config.yaml
n_layer: 10
d_model: 192
n_head: 3
n_kv_head: 3
attn_scale: 0.125
tie_embeddings: false
parallel_block: true
init_std_up: 0.0384
beta2: 0.99
grad_clip: 1.0
schedule: "wsd"
seq_len: 512
train_tokens: 110700000
Each number is 128 + 32 x the weight over its row's rms, rounded and kept within 0 to 255. Layers, rows and columns count from 0. Numbers have three digits each. The size before them is the row's rms in percent of the matrix's.

# layer 5 attention key, 192x192, rms 0.127, rows 168-191, columns 0-191
079:127159105083141183123140123099129130140181116158142068119128110119131155103113135134091154120124103121110131157163150162106126174175142054143117112102119138132094174159133134210160189104065058147096096121105092147137147139136146169064141098112182120130069141132139027160114181113100155123139121160121114100123133156119112111090163147137155114150216107168115142155085116126087082170090116166112149143138058128096159133075130152198126159115125172250093133120137106168153158122118086132082097126157084126129152125138138173055098096137120155168173137147174133134142086122125098077
096:127111124101080163136115100115132123076130145149112105145210137112063173106143125173097136078055139115158105076119081115152137078135122139108091134192132031127119122098135121171113133117100106070142146153127160189150166108087123127118147128162188210155117053108128179111125128151145120090108103116112107088156168171126135163135087104148078144118134175138114157119109196186157077133138153135125100119097118153124144101136159120084119154139118145169109143147094112114129139145195118112100036170111147143145138127169171144150151073164155099068158208115096120085070155070141161141
089:180125146133125097122091070154180156138096109166143095161131154174134136168161125176122140162077103126135159089163092145148142180139068122188118098098104102088146102137135094167136055101104209105138108094169159158182131157135130152154117112155114136165134080128178130074122144124074133130145124122093123076181165148134100093137158150102182158118152071049098066155140134125096080159137185078141123144137191198113063102134118121104088093108051135118126140131120111131142140231162119150091142126115123159133158140116139101121158167134079133128090099107149158124178105109073144178
085:175123159090147137113133104110095152090171128107130152092068151240118152092068167156110146158110162141094160141083191156082121096146160139148143121117153069120137139197129117097137133169153146162159071095127160135131151146128082142115154119147150164110186084150113127143147087147119127107144200181130082135082133161141160159162132152110106125096131154111147136170158177104131085071127155105141119177152111173118088116158087144156123118137136127088114113140130143188131144074164042159107105093100145093137094171121102208149127114145190134093180115162030088088107141110110081096
083:109130128122164134175068121130160099126116153122150157191167157135094124103154104146108139130117109158091111135131189163191154056052144156162144147100115153127208110049163117119125113120161092098080102076108082141137172160102147164104117117104107164129103127175069090145155115143100163107093118137157109153126010107099114170074152084148100126121116116139129156171153145099129159151143100077110168120088139138121168192107182114169172093110177100125143149090154166167169121105088100119100187174159084121119112120152180130151175114116085172171119086090082104128179124109110111131
088:154171188144167156113132162150123133115145120150144085116150151062137163113143128128122133166123169146094131184175126133122073129109117119139136087146060113134098145108090190054201146085050053151153133112214095132073116120085135151124128195143122109144118068082120166172099100162087087143057135172161091089183138121166138101163132143099039132130149055160113135120110147108109149085082076149120121094140113084107150143114144149154135115151124120071134130200098119195118092151100139111138098148136135158161142128154174176122156136103122087134162114160092120123126093174115130112
086:020078116099098085097122152129110150102189108103125124137148175144103136131136098144173143103065133158221079166114129139109174105125123143084114164124158159152105141122119153151158107090051104093093179094217089123154099177151128119092094140161119174132108141148148111127132089108141111080105060165149147133107131073156112123089174118117089118170109141098116154171130134097147116161173117171109113150006136137137102133142134143115118113140137143117152088141138169151160143099134098134085099134106099126112148180133103121139084161058097196100144084139093194117105128098141074167
089:063069122129138107144126106131089173108133086168130110133099077069107167153144086099166105092149155108094118133101109088124137136073105068125086187131142119064085129114113129161143129196110090105080099106150123093094126156169125146161087161126079153125183128104139182211100109147122111064117144102113144128150121119134127152125101053120084100153128134100135131106169096114128100112102128074103107105154080130081083115141097161196167134103156067112102141127151101117140149090117122183180205183181157144170099103140146157138140147109088092154122144117133123037103154164077132053
081:146091109162084051097098156104096145064176061111112113117147105126142145106143155165133115071139092137109145188185138154099088114083108096114069118083150140134181103135099185134147075095168161087148192146105130200137138110135119105142120149128146111170113106142117190170138130132077153205114130139058114193119146115096142074163076147066158126149155176092174092135129154100143074171140108135136108145113138137085133116150161108141114099148191162115108126105152104183071135076108192096118128163129084117160115151186163095114143153070168096117114081122116135082156139123097146118
092:115157107111119111099129087177125163057120189140146113099135131168117145136175234075051082084079114136188154131123096114122144108118077109128084094150151148161129150127135094116149128100126131111142164133144146164064170094113078128185128095132158173143102116142172154137174130188070112091227085190143091139132194097100157122108117102146106117117133154157185106097172111103126153126147078129128166125167094135204154143162129152115151127133137129158109110091109157158082106134130137100143148128160180114159132070117089122168127134046124169162125119122060127064096139129150133116
087:102109134121158169199134141106140135181122192142122170121140105194140144139102105076154081135086131081141143107082140142111123126123110197099131174188122153151130189087212124144124164133125157117178105152130101151151158132201182100116082110119107112098145125140159119113128098079165150115190110168149097114069150101203100075153141057128178076161148136107133102111129131146180116105082136114119114108115136089094151195136123176151114103103143121124108106131118093068054160065109116153145114141125145043104120109106124112078115106052090129127105148172115060102111121160108104151
093:156127097167146164095132163131120123189123108074053122126122154120088157183134158152208115149126104113134142124139185097102074121127068138149105160094116093121118102102114143131083105056089146131082154134127113097195144145110156155176107139124182077068144105144154153137215181142130165090143084160144179150086122162115067109122162047170115134132089137078121101182088157091174119093120126092113121102124115112136074162134132119104088161149143131116125147087115190154129093089052135132142133093180127084137125198110095124175145116152116089158172122168187093147138112103122118164
084:094132162123093155147157167119102202131148098116116148161121117142075127133087127131138099142117101120120159174148140117105185118113131124158107065157159099148162102105052118120117093139103117101103125083177120104097141124143070134109071158140138179108140139107114146156089195153147133151170197159131112098199105087081165097142020125084152098123080140158186169087186104152114090141142150178096127120124129198128127127148178116155114110146139124108135123175132125155026130112164090055147195131215167132159161080144105107150127120116103120128100125177153133157147145127149179116
082:096103075156096112153103174152112108116070140078170164149129074104161170128098150189128136134145174123124097104155098170112088150181135130109085079117144121135086099143166176138098101075086117162094103148102113168109108137168143170109097140154142079111126084143097088106184144130106158123118127194164098146089093128066167107127092059099137131101150147150208079075097145204094112138132148128226157161118208097139096094136128126157198113134136161173170162144148119163137087121094090083123163153144160131142118140113083128130152129168127128177062181110137122150138114106113093147
085:165107150091150104147142092110145126133119154141123129066161179161151176105102101080114146130176132199149173171140110124075089114139070106082154123152108185131077110099178119184200082057122110114143104121160114144151205057192117100148122177140147151179146110110136193120137102145190089118156130135093102098161102141068050158112143153133119070115133129150181149120075105089094133199167102125132120181120149143105181162142122140143118133176061109111139135169160124090129134128094170146113136100167141147130115107079062133089127132119122165078129130103154111129117077160120169120
089:061132108163177077195094089104132095099175124104147135183150144106119123099144164132174131119133165134111096117114160140142064131114163123191140104065100171171152085117134132144161100113131085224172146088156159086175106136097130075126171187165114136140141100091177082140092142157185155155133108116110102094153114109158121105139181129134157047125143141134108095177119127132167075143119121128156173157128106114166119066132124152136144172141137133126154146152127133162186187132057132155119098124172136171107128180170152093172101074172127137135144089130128101084091135125160226149
083:153122155110099050136103123101138187129171176114169067070160179160140197161155142123079113111121095054089152111136171120137127087108102097114151112076160148112080167134147112159082146169112076147167153075158117138131101155089092147115114119097114082099093088166110125131130124106170090135092098158171145107078138119079156109087163123073091143157174187176142158194097083152146126083122135124126131089126145153125148071148165137164097123155124064121076169121145111168163120131152091166110067089105141100182103128097138131080090137105150178151161071138163091105096141170130079118
087:117169117156094120106162130193111156104194114140153155128164110077156131084104085131112111158088154126119066144148180140074137108147078075140106062180155182131115171103146158183108119150115118121174126165089125155181066142083115163159191122127122096167121088197098118124149171077118107172169165176108143133154110172139156093132119174095198105101137088133083085163078144117120169114070167118112137159148172135100105168127128157176151121132127127144138132135101133144141149098083122157127130141217148174087095089127109202129148131152095134108199106156138095140199154164130135143
090:095095098127118119165169143133131115176141034082141153217120101134141111108113150160095111160100166145161171171134177172092114103120141147121139081090118132156082176119148091114098077160099160076128156149161186031103182036096092165131147090179088141127169177136207161131143143168106146122136067152154147139081144074128058108111165132155127147092126151099115119131127138175159106140144089131080112127104104140132125164107136165101136114088100082114076211125169149148102180160145105175148122106134100093115123151138103105160143129122154106114173122172103134128133140146121088095
082:157199156116134141130138151135132131050151164123079124144098143109109136165173111080066139100105131088158132174134138139144142130118094183134093073067108118137124137123089095108092085066119182122155103111074168107166174163134128107145118079163099151099042153175101141138080155158140153119128133141143132149142149115217111129094115156139123178150106098067091106069141126116171183176176129158116119114125165116131137154156096096126138144083205138193170154072160084074101200161156148098081175139122137140138144161089132149102152131148181101198094147112136126160174153147114129132
086:081175133120102105108124093142116138123171121167188138118130108095107162102105123115182164073192216129125098096100133117123135121139165148180147170164140092092133082108144110118124102175135117110168106115149088162022128077176111088139123126123172146101101162132107141149068084064145109176127155158182180171117092118143102087170153129142089089105137155134127161100128104150075160115103096140123122122102094094104164166126149158125175155038148078170140085120142168124136100103092136124121126146093155070120104061084164104121173138151121150157135165153160192095079071149119108076
086:117093157119152134152122106137150133127148085125137140134121100135087146117091160148171111156102110099149054154080126150133140136075127149114072172130140182156090151077085163127148192102152087122184145128126077144167116098066105138092159139178142127146086154131129126071134109176139051147123145116109166093077134117093104113079129148115150106120078129101187089143111111179137138112151127099108146103122227141122128118111102182168125108134172065181139108124127156196104122064120089132110101111106198128124114135177160021109145093138132106170194114145144040079138125130129092166
088:114120147129102168121111161104092110080101162147145181101067148109123082152133108153157152076168068143151098112126118158162098130104117092209107057097153110106145154117161143217182082178119134151092140112212110129122086134104124134128139180112172130127111084131114110124145118126120142115158111033132116188192068099095172095141131105113123118189129105127101100070100142095070169170099158081177158117143104116155142113126077160103106105176132199147139146124159149167150156074096101134106155107108159161084118138147093095142112120124120114135150084146108119078080175135185182105
088:137133128119141136115137115172113124126128173102128094150154091158181068135143119158048148063166126085118152142108131145147142109202133176104077136135092084123111094108153094136203129114154089104114101077123124091056184109143116173154094132150163123105188157112185161188157168144106094144113151138199118158158141094168107168177104174073147157084102117162130074108105124130159137162156126164090125057142110074165096143131130094172128142078141052133138121143109144124174130142104098094108123153171142155079079151153088097094195075194113166150089080145114119126142129165120118120